Each number is 500 + 40 x the weight over its row's rms, rounded and kept within 0 to 999. Layers, rows and columns count from 0. Numbers have three digits each. The size before them is the row's rms in percent of the matrix's.

# layer 3 MLP down, 448x1792, rms 0.0477, rows 109-217, columns 1664-1791
096:476517480507458491519455509509484436543525471464536432412458500467541477493543526505508424468526439425553468489567437489508511467494472503538513504479564514472577528478536557475570509466498467550524502478509477514491520499497516517566530466537432521467469522507575475500484540511464525458492448477445511442499555479507440513461516445485506562526568484457458509499471487481556547530514
097:542546491550499520545452463550488507494509472440452508464453471505451482475523456439532475496418520501377432527498458424452495468534482473481489463483471548498458476481545419471472475530476482467542573416492466419466524484482506525523410485467462496508484463489484505526515514486432465474537514532525481535503433503471499469539486558447484487557581501505540492471519498512581504548488
101:452548580521437440512486518475461471410490488416518539506557570446530503463453505463549481474499546519450527452479432503539524505470484528502423513464459463471498498515394506481501488551409463478475520491536496527545497516488601510434433470509507478490494511488482508554487495454541486446488486520553492536467514476528517576481408471538488449431464564479537457438490537515545432476490
100:571574458539432511546419517416455433495553475429451529561448514484520450510528477484484500521515502542478518476498504487523515502505464514506591523476474472436454542454466496573547506505563516576496489540458503500553529456490485452582531477532467472516545482501493467565501458461510523435500526428490516539478409437503463461491517507519495475449473493471554512504536475555491464555498
099:458429468459502493502486514534530484509490487521473438495483491485487495522491445573447440489477469521502550525421471474464550530498543550479472538463482510427442478495454550461521530508515505508472516550494475366412488518497495467445486476575525511531472553509508441560427459490488455553505474507454487537496470414463471498532538469492522485529459493477565448567577497547393481549501
097:432425458499502470544512528532442431462529530517473485429431463462471513517538478433464509474541570490543485514497485521478482498531532510490528443559456527535453478454511544588482534534462458459496498479496493464530475497488504514458452502528528553503516463485507415536478528530491518583436485516534438465515493540450499535546486487499559448459473519514485498449517526522516556492499
094:485492593488515520487488458502442562444530530431459449555409538526544463465481494507470510503476504484466475480464500484492457444472483505523616509502519531515527529488600558489465562557427541586457503580489497443422516476481502514500523549439541507458500509491501529441519445467482432542518545524543530461452562455470462597516530500519528496418544541505482507477494460544551450474488
104:504502529427509494460512486426525483550433573524540532543438492524464502503535505464431500565521542588587501497536456473548497516478519444518453546540535511480511507480541556465599518442503553525513475493470519556495517491486527554483486458453554465474480449517564536496459518509459514422554497478534519448584475407454410461495546484497443468523563507496526507522487527494492547459487
098:433594567506529519527563537503509469511442533416544483576495514509467468409495494521488498481482505457567625534522508571490464547510518494560428431551522473488456483515483494477530490496526532458491444427479468518497434518451457481545512580513537518529509541501498539519488531564489538485505503513482480559529460536528497644439474439536519468608545517497489515555449534440517441511506
097:534512454458516527434495505503497564506529488529419552407488531492542453598480447538484483502501559431504446537494510477472500469557500499514449499543526571493523634549518516548462524524550532464518459562490487465463475544518482556461548481502437505465465546508430515452455537492481494469477502552490497451558457552423434552488489468487458497505593506478449490448413492489545506507510
097:508494417454524494577523537551404517500478414526489507522473535505540474495479513549482538496489494493500452496517519498503509528434510408466570486510512552505435586526487519497465489562520480525443495571561503438425416533469458466450486571483522516605481439503493525487552506446493478553545520425477484459526540468508528479517493468450472530488405457508571485528512446455493524554500
099:483493471475475531504486511506495561415478505474587490523499575496484539506435473537484624506510562477453486493496537435580447493444491567508512529474513467506504492395597509501478473542513546498438495461395564481490540460560455503472450463455532486507559418480526558502494493548538511495541564468536457507578534518477480480542551495403457464410424524420594539439506506474415527482502
101:485506528549489531507525568511485551502510529438548534446524472537488493495527516499522480504542534527495489475498495516571484526495518502535504538582479478417482537548492520423605461507508453493495537516545456423553456484517525470458562472475547489573474534520456534447440475528518469512538484556464508428573523528475595496540499519563494437482488479525529550484508484443512478506504
100:477571489474524493491536456521521547476624569565507500467542454517468459568519552498599420443492515504464488515432474461591533509530475547466475504509507593459475516524498528449508540473500486574462513460443525553496516445533514519476515458517564504441545444492484550489517495555516531477518539449518498555553562452489487548447503509500505549472462510493462478536499511468516478523509
094:499524551436506435474581550504523514528470564479542528581512486463422515514480534517474591483474465543544527491585469514457396430570533596555460595481456476565499569590493450585432445433511476481560483450568536455444556558479499555599526504531465494537496509499488445487523497561540447464525525482553529497518471517485523501601492477556474447501509561567478568576470506466446500511505
099:496496509458533546438417546502515462483464473464571570503555502458504470519523516507542474444406483490509491529486549452510490507514430472522522484459494572474463445493429580460422512481548519448471489423471448548476454499574541470474513444454462502510580462472577463510542576538470510480528482557518562493488411539398532437540502516518518476481509510504487489510486496570572414519515
102:493503523553492451508505511538474492457452549537450500521475524521497468498471514458533548449512548446528545552516494471494521487471460504439499540486517574463509477495472491484542487449491490469466463542524544517578459494502476555524487467428546505560449488497554542586482403507517493494501490514545562592571551479504507523418412532498519475522539497529521560545441472519486469463497
097:519446458481466537518462535508521521515478487561549560482445542524564513523471570550508430546527511448494462543444455435462440474490529502489490458529517497492432455505485475540531522554523464541529499490483448502478495492451544441436485533452541469507542516492442506516458496534447470472403437474555499497508552499464486473484437453543531444505473536511534535506462495567465471388505
099:465490505521522520427482519471528514446473506552448488475527437537552448429505521447555490487468452585465446443507440536453490510429510487486470436490552535485540492566484465435491552540470594516537557475497424478553478485523547484540446475476445499451495499496480497457462497498488479494459525472452532566488469570480547450465489547405543515531466525564484460529458515529534499486496
096:598554495529451512434448485526456476559496500508483546467562498453513418559504545445518504515591507522470536457515480491491514442490503622499528494492516511464516488523601554471497543459503447614456482546554531498476508543524539530474558523545546489508451450503520555480508530544519492466467489604509494540483444479434507477501514591565549407565480501473445504541475515457522490510518
103:440494464523560486408513528478521508465563508380469532477578534538430460461541515563454486473492401486504486443498508479516495453478517503558494554464514433530522511497503445523514529489487542482430560485508467515558538550489434581560491502563572541533525529492503487495550493534521502448491384549497480489466479508500552472474462487503546570521451494505456464530520450502552501515482
098:523519434553465466427555486479531451452529577544457581513462455525513467483528470458504525454506487463411522462535459446529476532510517584480496528534503512503470520420435446452550479501468525480412474499477455537576411534474511493548514497515495524526482484507491578522557510555438494514530514516566491561449531539511507473485487597460480514524380458505564492547454545566567466538485
100:444558541502563472476499504540455469457551450471537512431498515532538448450547479449486554467534486473576530477483456558554505517510422508533458556527442469514507439485491480499484485518488446496525560516444499491460486551543504437554544468467453441453492433511472539488434471487507498519452465446484461461498562530469523489542469475466542460422557524502513610495479459533566487502478
095:474506454556467526497580546506462520502438480559439421403489474442470439528446446509522486412492417566517495488560434490478570528592551463511531486510522493477568485442514410427481537499468510521491543436502523525506485525496441546435449446487468498501435535511503503530489406478472554462444552513515503559481554466426456482491482495496420474541539502479532485467523542398547482527524
100:516498538457491484502554535447417544465502556487495515482449475489453534545573394534545490478427440468474476462529513472453470516432491543566472501482532441465486422543441558510497493571469487500448518565511435537486503536390528476432562525459541421435409470505520480511523441542448513507606491524492473497520439457468518521495451527475480529473540460464466445537532443474533508565521
100:510490525477414457534457509431508480540541447555477512457508500480468523475557568584493496547526521491502500521482517536515544571417462471474500477529497505463373451507504515416563550544478567561563482536421485484484532524517490413539480470476494516512507553496495444481495506506533498538454462520485464463486471468490504529505513502483494407508487527473538541526566535505491496482513
101:455517554533508518556472529605504502440520508457418512445472513510487466352521570466574486522515512468513522426457511472455486484532497524456551520486523522495455511476496483547431475477496474422508451575551515450581498440456443394458606415456499470499589458492530504525533511579492548446480479443592473538563532521493514544575516512516532549448511544559561522482503519458514511494492
100:529568483505504521517517522499485519501474511535528455525459568503474489527563451599463454529443485501485509555570514457537459528532563507547472499472498556427543574520453407503501439509539472495573557534532524507488499573498490518501486491427451477468433463519539459490470507512547496537412499450483502485544525523494508511476444500517437514492491445452450434473473484438524483564509
103:546477479491521581484554548510477559574500486503483404506459423464459506483407504518472482514516477521460527489473473523553456491459581534540465527508460507483566542534430454576471501493510520484512480459444522464474427509510532532494471525461525504445473552512528523495426511403479470566437529467499491499459543492524574494511532504586474505424509478505565524533495462458528496500507
093:482489546475576472580510522512534513491508477507501462474437495510464546454468548485513482596563558455454526495369543422480500474491489565527529502551443469532462463567436531572390474480504481492550583545436497501603548439430526530582532478482570506537513530504524443509419483470529495560528479506472474457508523461468545476587448525507505455551577470530455513517497499588442492493519
100:562427501457505523421496541544549519488545455457496512439476441548454507502433564571531521534465538494544500506570467485520522527577565494583503482488500469539512512483531518409514419527511469594485473479419484435503466530514531503515539552460460480480548577499527578514545524512462485445490567484488516553525456518472496508449512524571491509500471542553509499538506486459468492475499
100:526458506547510487509483469412567523558456467451515473515478498515551408542458498501543547496521459525492505474394503455478411475505513493452509546489467491503510427517504443477479519572479432477533579502477468431476504452471587494494464482500553523506469492507483483503502537472564514474529491453478498525528524478495462459455428471429495471560558507503452510550472488450483486554477
102:544503504486483546528532457431448439477562487425544614550570505496575536519446468448466453462560509520550553517464525464509551512446422464450536435478447463509506433430510557501422475458476469470561526425514440497530442484498530526473475513530479440485486540491479477537476493433544506463519536470397508545409603491514479541477510429534475445540525518526442580398542433459464473464496
093:514553461501485488441494539471483476574520489499509507453532480491528450511519549481582493452472492482508531458511487466479461490493504460479489455518517478416453470444473498488519498540445462470441490422491515510506497540473540444528443638386493489483515520508464513435534543476516504603496526511496535428531498511420560440530515345431491529445483483529544537507516518499522430486496
098:477449540557552519478476532518416543454524510556498418580429533460557576522513478557482540511513463529546443498419511506556444462521475449567514553457428496419424549480596530505426488492473433448453555497477525478521531503560508441501563523559502487542462502467419498546524423483497404481506485514504480489567501477456452510478481494473498551489509544523467502523526469460368533502498
103:495503473487553535526460477456482465549463428464536562426487426483418497511517457497457470470484553511560586487466532464578493533520496482515560574530533493468547585488485486470550480577408502578556481469483556463436491438458494455584525526450434508510582496485497503491454538512462540495508453479511487486525498521528526482501541434469536518441516470536471499537518540568429514445505
103:488568521463514519506439541467494508538522543470462542453512550493532546522538563496570495490521568485459499421537549425387514530490483542488524487484534505586517547489514510472524431503534494596482500471507556402520481487534505454456571424448534512568487496496451513492531530460453486487502598563495490464456489483464462505470531479570470576534529473437458521516568513539545560494511
098:499528481519459560500512541541553546485528414467511446470456506558549491520526528626524485488538520434525584483504487493507524432521483521549464478437571445545537504545397443540557442514509462534511571437518518443516448498543515550547507477556484445462550508504476498598500444460491533443485528570504571463492573509510562507449528415524507484469472490507491466574520495542491502489500
098:521543453473573393477476526481539536459500519507404445463529535467490514492494422550447575492543469483537576456414479550542499479522464495419458541561538556526571492501483468500458518457471454439610499520418493427478468498557517499441474494468549468433478485484490442477483510486548489455498519536575463537505423528409518526527465489505487495560507518502506498513489524532384482561505
098:534528528585492486516498487515439464457556576450524509431458441464489524507547531425439459507457496454480398515495441479472513496479494546488483526443430501486505399542458499539549480482432508486545464536518465451491427464464447473435475473513473456395432445487448555496499473563441496460434474509539504503457500472532506461480445514520423480455477501414448562539454508519513540472510
096:491513558537500454482517510477420494453469493435482506474523529507490502482549491477490531460499510408479530473502527475534510495532448445462522534467481472519534437432530471482501545540567492431502498536501521561504554498484526477573503579412544505528493478513465535442590546458500513588436503573551490543633438512464418457531487495418502523524418496521485500435542535496495478525505
103:512517457488477391597538476427488569550482503595482597451390527430549569522458508547529568466510470525528515498549496514483510521511488511521493483493504524481481545533538554540481556435511496590498490516529506393494471531469536517470383480490485495526463437493512442481483451492428488561473483484457460600507565478453430529575457501462479513502488533434503565548488486510467528561496
098:405461419485542541519515533501475489521527507520495514455575492520476459539546457483500555510474459521521526589559479458512548459509482549478475464406504481515518495417519597468512498556517509517491540496442476493535466516565503487505429495525528462474497505498501482554481454470476413502505500573556494477556486572512496577465438490563480518476472482455521484520438554488444474422509
098:528520411520539542520440511497427432486525436505535564505493456450559396474492525494437561429498429450496505565417499523579492467589478507457475560476505488468495490454479437530465420527504471495483470506529505494470494533485471530565430549463544464481464543503511550523475540490503520448497532500488468527478496496491502536500466392484478503489525507543496538468522364448540542523492
100:510496451576541387509485457441506498522532523517429471413488501483490561492569472431528541557441523441522470521461527523523528459468507525461556524518454412575549486550483446518544473418506518504577529462483501499542580504438493523484470430377517420417530515500456471533458436506444435436504512559507426506526522523449452535486514475528503505533506455544433475559511516597467496422507
104:533502540556493545455505466554521499529569472547476482453471482571573538541462462472497495503516529492466513525499460503481445476485542498547552514524473470527511565480504493429546483489451477479540555512472389502506510500452570473478458523476498487588508493509584488487446454452474493465510484486479505561473496482549525435439539551504563443542553508483510548451465452484492391477501
097:484482538509534525424438453549450452449474526609519495485564534506480503484486539489425468409470528474464526472517495486525511531476508514504568543515481494549528475484510493470491430456515480544500478507501473518489507464471513513523521453428427574471501516513534512527417542531514509544475426518455472441544479496541533468504534436500448531481553508507510459409498490560477516520490
098:539439536504491433484533468491490572498499490480484485465534448480494541498473452473456453493447518494473500524491520496506526545526549487433538588482508427586419588504451543551555497473500483444520547542458578530446509541455515602540494606466470499475468472511526519473505462527499516468522531485514543525521551526506476501519531413556492450522526479464545452479542499506487522451497
102:555500508465511512503447583450518480452473442562498525477538499534455510477487498511479449491423491506500515543506502554525517524481576550410492483514469540497498468501547531464434492436520516556492453530473521519558553466477524516463494450534567531472494504512483474498487523469475495517440513542584477442542509421456420491467540472499423513595544538532490516452467525521466554483491
097:472567526502528492561517486456532451473503419491567475492479410573515473432488560520547494520511532478442452454385532473480480522501607534487467486488541493515536475665488541524502553509491484492496474494588515453514491460413532513428470527457422514505468496501557539559453455555525506507517435456451524467463538444494541531546510532509462416507429487490513550549500565478453549463495
097:556562511476460468495499576547503556524501416487500449507510503554464477498477460528566500512589502491522466516500462449548493468523498456528482496495572460456495541458553482544510453501487555502510573483464531536448493485514542463551430497475490498498420568503480525462518522509486500511455562566487496475478452535615477443488458583544466467479552503508521628422539556432560541459515
101:522579516458512447495548527445418486519466488530460477480580498595543467486486542510460503452514451548512531517517508476542507468442504453516440474469521482564481530475492475526569531511560531532519502445478482466413494461504540520495489472512503526550431520500523389454405542403478540462469483556546511563546389471514520438459444494490510551502499513483511448469491483447506594485508
102:450492571494501541482509540424524466453506457452443430411468528520429450537546473456545544480552476501558456488445488507544488470528469481493483521552426533462429541463480519524506453487514478514516525510496459508511448479529524458629508464428565417468500551508462451521452539509556496500473438516503453473505573505522453505438442494484561482495529572539516504461472598487448513560500
099:494423439562545485509495469523460557508559488518555535524555504560425417529594510530528482506485523538471471480546462458522495484439498492458474553504432494508463443473351530480513546464448455487507524491453553531424514566466488480513486566485531490519487431495496476502439456457432541478482488477552522462540418451553445443468477517495552516526602464492440552533478498555482450453483
110:510492544420447483505468460520508440525476393503519585516484529534570480489448543469435481529447554595548491467436516595481454530439534493497466504496488456506511493552466484486525463548539507539547407497535537451523477544548430428530541475454551558432557515504564491543480553520443542536497529530488526504510562496586487481529475516475460576487553554457556516575516522516484493524497
102:452456378466494563544546485516477477470504502537508455520542533518516488520515397502444490439504487485450501558500536423543492507514497520479493507408430502437498572527451513483529473496451492550523494517465498559514596524463530508506444475441509492502512420491431494520546550542493567516522485577485489449533467543515515539575503479428505476498492570507548549532581516555566534495512
097:556497518528457558502460548405445526587513544483477392525434499493502521500489419471533506513444479474517568497532468486425515487541465504461501518498521460473563560452432469477463525552591544538470527552528442485443517562482517546424457507530476496472500443482436537396595463476563507448530445494506526538472428514521466494526491530496484440417512491438511420521473493495466499529495
100:472515534470417524515470483523531507457499516555468481544547518481505497574590482504467533490414536479468476503499536524496509526518544545503523502545578514481472513441520465454512488572498467490511515526507509522542554459556493457517486559410501444439511519495521537546505487501554517488544549601563500492524478469458458620510569478474494455537518506533515523538532555524522499556495
090:498515486504484410550482508479489535441506560429421462484493525495513435480413520513514488491532459457539527564490450485493537523437484471474489470391464532482422450506493466528457546523545473444493520505547562445506577534519479489467500465552478523491515543502434385533496505498513460511447501456555496455470531516466459537508492469438412530541461515497546480481505335425504567488481
100:491469498454439501529476549542556510499537525491491500465497511495441481485547458527461592542498427502606415436461454450520566453574489508480470451441479412627549490568488519503537548509530422571469494510517513555525517457535555449477525503466546465481420477492515508479521547504563520544504544550519482493430476445537477477453445466545444495471486499521487453469504496463554512512508
101:437555533447517512503506488451498541526506565434513462446562498464441504532464499529486538556497541572537517579564488508484504466488512507513478499527552440491554449483581408465500465478473536486498511488526483431539485541478427436485405513504536462521514572505472542480508518560487504511521515547482483518484455498449550494520519466417452483529565478567495436529461483487488501515512
103:578489494577604447469467386550502455532444571480464530462495472547501485529559495521492472533538534532517474504489523517515504478486539469527502476541450544509487428519460484544524507519430519428443472586499546526557496436444508479494482519534498505508509464500524541465523434527475456464554543551528503541501543621599472479585446409456578562496544461510528534477522499553478506522486
097:516444549569332516522490522553570518408482516505549486438550527427461437458396498511455529548493472515486582491495518469493485571474521600525433540533536499513533488533533478495477476532556511486489549454540524470506493509484485510546539479482565439457566514493521447469452519520563441516520535531494513484465530524443499534485484548487577514489516526482528504540491486515476490560498
094:474458513514565522559548446522517543512496485514515531487477511516462516501465535504533505548511504480498497494476435481540566471560506468508450536488512464488585585507465466482462540525533491432541470463533487506514567491529473464532580505352507497478487506508501526498514518484512487504502458503460504481490468452501484462481496497411551534517546512495475510506493457424512493498514
099:463529447485532525504507538513561445486520421478505570519537500539488533477486452417498477501502494495442432495540547463517541523553546527479519619483472450514520467535529516551457467452559432456470460576531500494492458549495538455526487520518488523462460533500479443467501505485478526561497503455487474560484554517453534596510479523517474521494538476526472526410510521506485397485520
106:407515497490462491516548510416513472473498508537632587506562529550548505541592544507472502437455502518523531513545504537549522526480453484524494491549465498494514456526479543472493490482475484495485414527447460591541413477528540471555499446442537565462473450499562478509480521515508534497503509463512543473502493510550461515479323494503511481421488513547514466483511490514517429504498
100:563495574490448482483441557496458481444548543489529413505502440511503406467496472475539565465495472518456575520471477529456513490441514498531537440501570482557486552458584552498514436532534545587516539475565492529467543509504512448469494487523490538545518473504538499473495432524479558533506510554455543516490484458505472402460527540472506509536458500522561494450560448476515478431487
097:504460524547528557496512514516462494452467475437550462498436548521473522451452433468404480491473489440519490518476439521490532524482522477518424508485512466565549543570506467463535464539526483541526429468529492521469463487418443555409483516454545531530515562494467538470533559521439530480485480460498500527533434516563448463453518441554448543556543538462464579494406557504455508532506
103:492451439517430448466510485491486499491560507569557474507556555536534535532517570465512508393450535445540464533514577528449508477477474529494449605508430542475546552540495601500416502527596406491537455525461505392490567490553575492469463497477464476554481504507528458483515489482495459530571504491495474560504532504484469488465471546503514583513556543463559487487514500527477531543502
101:541489464526516558502495501607502506438478516547455482515454483489484549478467467497550554490447488472481478480500539454487533522541559593587494553478471476554496375477540435496455498482513501511507470446599562534368552454474565539493504525505466506454452529491562468500497411510530464490523564459502506476571472486518516567496473516487532538595499496485504545373470542489508497475491
097:491463556484533523534511500513438547524506515409507493527506449603509508583549437539458501488450552528551499440485567517494534462548470492522504509538449542485503475429484556497524501515556565509517463498509469468533560470514471465391553528492416422483579500498479454476455535490577511529534522500509501501487558440487441520535604526520552526494500487544483499411519534479504505507485
107:472514504506501552515502518502524549530491562588503486473524532502461493558468491455442511551544427590455470481539515408544509597474507493500472481535498491483499515481507518588491536469581467531531577497493479451473513498510520479464534515531465427530446544496456594494490477526581466489503410458469484528517550449463504501545379513522492473491505461417490541557462490395541523472491
103:488469478582491539459496504459482450501438518438522503486482547460570458531536433466513478466577395463461469509551439509521529483564535525487452549559489532508432485536500474503488501437532446543536566517458415472531535559467471495510481472432454519459517503492481516527487512529446502418520488482492532492488424483509511464527491459530561526574537452457526526431518482488502460497495
097:420461506447461423495466487572446498546425519502522493485480515466557457519485500456480450470475500524492472534469469535448503536486449490424536491512494513540484523462518496534479488421466455379507524525471481409513500494540500509533464554557527464401503437511489551512506542482440495605479512562499493517452532457514449447545492503506475494452486481460519510532485471555529497511517
098:528446529545523505518470548520489481574505429501551509474492515571553431560547476465526459503438523514457551501545533433513423475451335460394457557464534507500493485534551477544481421508571442513495405473477443504463551489470527504528465521579537523503561573508477565460536563551547482461525481454466532552480474507516451494471491466529466535551402542538513493519539496477548527500487
101:518452530467477477549446489509494523488506581416457525462504485541498515499465510478563504479520509567505440494537428500497458454489533513500476503502516548554541454519501469474513516521605478540507464462526498495509491457473512542565470461507531528437568461499568473499487558458503546474566497548517452453488446503579548484495546492485470520495548474475469526526462494547545473461498
096:480533461503519510475459478495398533550523572504526517452469537507516416502487527504537483474492484528515499476528466542482477517502463563442472565474534527508492428487544553505443511448450511487520553514504462479481527448588561504504526512571504523509427483517464468478479512449506453483525508548526518472494548498508477478514488480432510488534439458426409401519463478486528472456503
095:568485488486457505483496533492567593499516609498412459574398482456438506498489453499439474520512510497535538495419497485464536482529526509560489524454526552477422520554425517512475561518562445500482565499511445473523439435513492565404455435477457457540489519494450554492513453489497484546604514468473509600488477511490485561495497521564477493421437481485543467552496499548477447459506
099:425564502379519507447504477500463458558488515501487490556495463501493501614479432471576551506478568493553525470485512431553521480436478468496533447556487539555455489481521521533512489512508456440467478507473421520465491511492454507481530456463460527490533459499436528453447560546463504564509532501494513520441522450445469479500545473513490486483506469480555410583486561501576504555505
096:515555506435470573548523534544442459510542436420479474504457468526628484448565506494517508534468513525494515539502516524528526552580591569511452518428527533501454453465532576495442456507522473542524476521518512459512575544478517525523484525475543488600515482486550455497470413494481453512497577459470505495446589425545538452545502456502507514459498519454441556491466496538503567497487
103:519548451486565567535491561531464472431485389508495524480530514497491518550443458476535506470537439563509476517499550568542515475472525471455498497540582481507445562466461459507493504515539505502514514499457389525498452477492531498552536507448538482485548539510615530492480581471507505515485498484540512512524520468513458474472449528505532507515499514514505560474549544490511443487508
101:532547446492483577530565532470450443540488446572500489570505496544482523501517617516526488476485514523487475479526536589562511537463432497495538593482526518500536534509420544461511510476477487506598529531501496475554557481499498522537499465480497563559471542508444599574460492484497472491490495506503527437545497473465466439522503517566485576450519544460490532444458458539538505559493
101:551500540552414504524493526453472546517550467460460550537553465525477553448465436513553543482492458528468520500472509573484519488436435452491418449489492483562487567566440447523515545549478506496490623549523538508466496527502499497474464430489545510424475458498529552530483459434517456462521444524519512533479491477527482512530401495533496474523517436489534453476489454491534483570499
100:500478515519531476426402513522480496512466548567526461475531518470497443513534521435533488460433566511456475484557440511417513479517550521469561432494550479537544473433543477516596492550500601442461549496417481486481555464526520458410519502524475506575564489499512543508497618576463490503478441524501538523550444506478446507441555545490426404529478517478474453503511506465457485444483
099:553466453573421474531592550460540511534504484539492411529514552504546488454459505517526502512398485490474419479465477548419552509525514480519482440477479517493453377476466563542460442497521598507508557510453508458484508532520499476557510539431459550450428457494488501553458479492496507419464487472533449463537510525552483423455502499496484517558587492504529513496483471458523517454512
102:482580528444510523493442500518509476519514488517589548573480564496508550536552556532528430432532491467473492542547579430462482532569545488490512528433525474483533533478513517440563432454492551455512504520481491493417544526511494404438413515533540506468618460500500414450613456544520455467549538503473494495484508537552463543524543471568506531462458535451464495501517500562448532543502
100:495543505512477438549481448445537512443507525457505511537482480561472500573416596438495531491485555475475466474423556464521422505522468540523435476505536494508601506500523440526499512453510441537445486477469497511539531461481485456506492476485455509469441549519442472579493546587542480488393542458444465516487527467540462495510402469412470448499490561521523533487408511472490482503494
099:526477516487475531493513455547442495442469525461504549447491462518476511482485506466464459490498530513466451473487480517467439475531518468547529588484441410539585510454547506504483432476523488490503537550488487448508512485448542484511553523555491545528482542488497558526456563423479505476537467488386463540561511486451486535463521484515530540517484447530561471509492459476526483478513
100:557482518568503591601491564546496539449554536468538489509509565504484553528538441501469460558462464460487520612469428552511517450560492398437467466531442462573512404452519547487493509500444503485492504443485539415529527444549506503508555474509557540457408532498521511525523480506464531520443488471424548420478516550521507466543512468502502480489493463516519511548486481479497517478480
098:515552518553536489524489557523464492602437526487493513496536492491511611497503548541485527473569526554455463506501523519474519524476450473559576497449511528463595516443526515549482445514469518497439493524430479518505535534491535553489507526446502481509498539506503425466546501510452532481442486468475453531487539469461443482477542457499474402477539501537515465564514478455495504422488
100:531546516514518498514467438476539428428483402506496434445472505500498534424472493480446500485467517421518527465437503506448463496607426540474512436431503514604556513482473515540459428554497490491554544556531528459481453422533562451506487509566514436501476489504472499477525557498510476505497499476466523550537531493491523538422540487551495420485555505520459626481504548564512542527502
100:540529564507421497487461456494532465447438458503574548550421571511511473534497496457478499500512489529512481449571522519493510526434531525524505528523493474434424553516480534487482443580552536421489483505557527554457535523457485492513555490477459599454493486497483506518526501507500494433526504509504457557521562531497484490524461490531504450520521484454471467469456489519511470482484
093:447508496540553505504469419472434507466538473508444501458520485494507465565537435470546425400518524479509508546485491436542502448544512579522527505539419527525455480558492529592506451492512519438422522458440494507525512438456503472545588535483489464483457461490462530584481499478485514523506488499511473508482423565502512474430544477549608497476446472529507438477473535457504501486500
098:514473540528565521538496526468547552488611501559445509517514521526442454487494501538516536545490518465458518478547550524428525460501504467471477496476521461447481465485525509516503516435492511452516451578533485490488483499497501518427473539473454520505543459481438460511494478506450501520534470524436433459473513494431563555522540535560454399472545477500551483477516479546515524490489
096:481443503489471517555528472516558535433502520542541551554497521453489432506482476471491554574475467495592488490499530519505488484491491470505431469548534456498532483449535461461537495568519483488522457511477501546486522509552530518500511474456509536490412528489548543473508504521418518413443494543508512484484518472437486469467476535491536540481524529504518517481440558450486475532508
102:476515470483590465482453561476519506456484460417481476504518444463477484529455410489480521603483497453477483505541472424482472475533435438578497519482454503564515440453513425508495451426506498529432490426475502518456512467436552485526541559524510525537523505494499506505498536483524496455533512519500438542448505488462537407475476445472536543520542500465494486559500486558439478499486
094:492479444479494552541500503611517500507381452513489509490571521478453518501485554583462467497483492570472546487513519500474512478473527504503533454538457541490481476481475450455536487439432502514464482471509458502509516446496441525548530451497495498553489541517526456531542535520540463494511469473533570533492495426518531488531560524534556533500488500531476486537477452486430523448493
095:554514503535593519528578462529493494499506464535552501499553476463547560528537472578462488527483529544516566480478527525490519498524563514538464618520411523570391479435499464521547486456528485490488441506497504498550483482454532544466506504548560453496441466502448422497503528474581495503547552565469521468489479568467450463521493454487462477492425490460483399518540487545516546499499
102:498488438507531490521456529544495496477477501458503485525446489568553467500495505567468516541482523462450498491485479494430486537531508504570534510515514405473560467537465483586470515508478474469461466500491496456446560424440497497461548530492478525542455533500473488505535399489507489451546410509518443460463546466446508479548540537487581545390510477565517591509535493540481500530503
101:504468499468518541527438486473456531475498558448552457462444529455524524605421410482555538541493498515488507509466473513581535641511402517462458559446497527473506483490521503500533554494503527516539565455477435549520537457471544416513481514523509540477445526489502599487482500511451460544540539534527488476485457481517478502494469571504480533532453504474492533458465456461461509488506
097:491477467525482507567496445487498529490438529545485488432519458506457477553487572499522415562486610502460495505553544477506529491509580533453496560539479557479453438452478604427478526492503464500476531454473559440544459551524534507462485497463556502500521574495498531499513554514528504555557566565580548493524493589488474502535553518522519471567456502505492519404537533527488489545498
099:420479526469539517571522414510520504544501458614494474504490535499498577512501510456473471526478472483534483470531507454514503480562516493511455551505489457543508466581515463499583459431479424507542509501519480496438486499486547531514542498453501534452485501503442484524516526596476519498453486542475517445491550571503516549512494481553484549423492476480522516530525427491510510514500
098:527487551519595504474502533504552514516512506636511536492589555490503509493523557582496510485529482450518492552488559485411437507457501506459418528504542440442473469518544434620520547513434494469432556461549507562462503498486497535485557439542510514473540503482474517544518503473504512472542496426492478495435528506508548486493518514536449525440463537522440535498495467503448512451499
110:509483521473503516504527492518508511534484518446545437518463527510483484571395447497517462528517548438424503548546495464468489533551486496458549530498516478601529548501539508494553503505513521475441486530520484520486521486538523462480491532502493522599490504495418531533517528433562487544491446454432481480526448517459425503485611416416529482487539462487472488475483474510502488516493
100:499480470541485554479512478553548500510495432609467498471472536510503504510487603513563477501447532585606544436543516516443534497468477493522477536498534428532504491543449480480484564532498525459486533448596491508584491512485533515487529480527479537473494458502524520461475489528430534545574496453499477467494503462532596473512501500557513462507540480489515517564466493491447564536502
103:487524500498472495569458481519482485463489577552576532485513453558531519539480484555515463559475506511525453520583446474481454462462517517477479501490435503444465514494525503521582505514463446531511479527496495509487466484485535481375471467452539505503450530501478465484423560428463495532444484470496504589459426441569543482522441512514481529510494443535552509484499473495519513521496
095:525454459608475484486547459463601519529453565523504568501548480538548508486535555469446477550528539517507608504441534463499420473569458453538643508469495527501495526450528533493498502457544548506454506464466592563462520464436551493512453541511496514528528499502559521475588447511467542483483475514522513547519513473503500452522565548489443552526553501514504526449578456484415518499478
095:454491472477435549529549448509536462524482610522496514487607453448449508483425532539479476453505451503405530607520493491513521484500493565561538558518529572474467522497433509531460484537442555539505528471486436559462557506495545470499467419421442540526500519517583515515517577464518489481576496465493570514488467489487538394466485486487466436478475487469489543435515543513510491455489
099:504496452527465509449508512499477502450431447541508485541488500521541530494529597474511514440491412601441537466473486486493476523472485530495449448504495547576419498436478529483508504523538509547506452492518579495481464467529508580453488535577538442522437487489516473526426454477431536531502508391536486478470523455485491523550488586497522501474657537451438568564452590515502450518493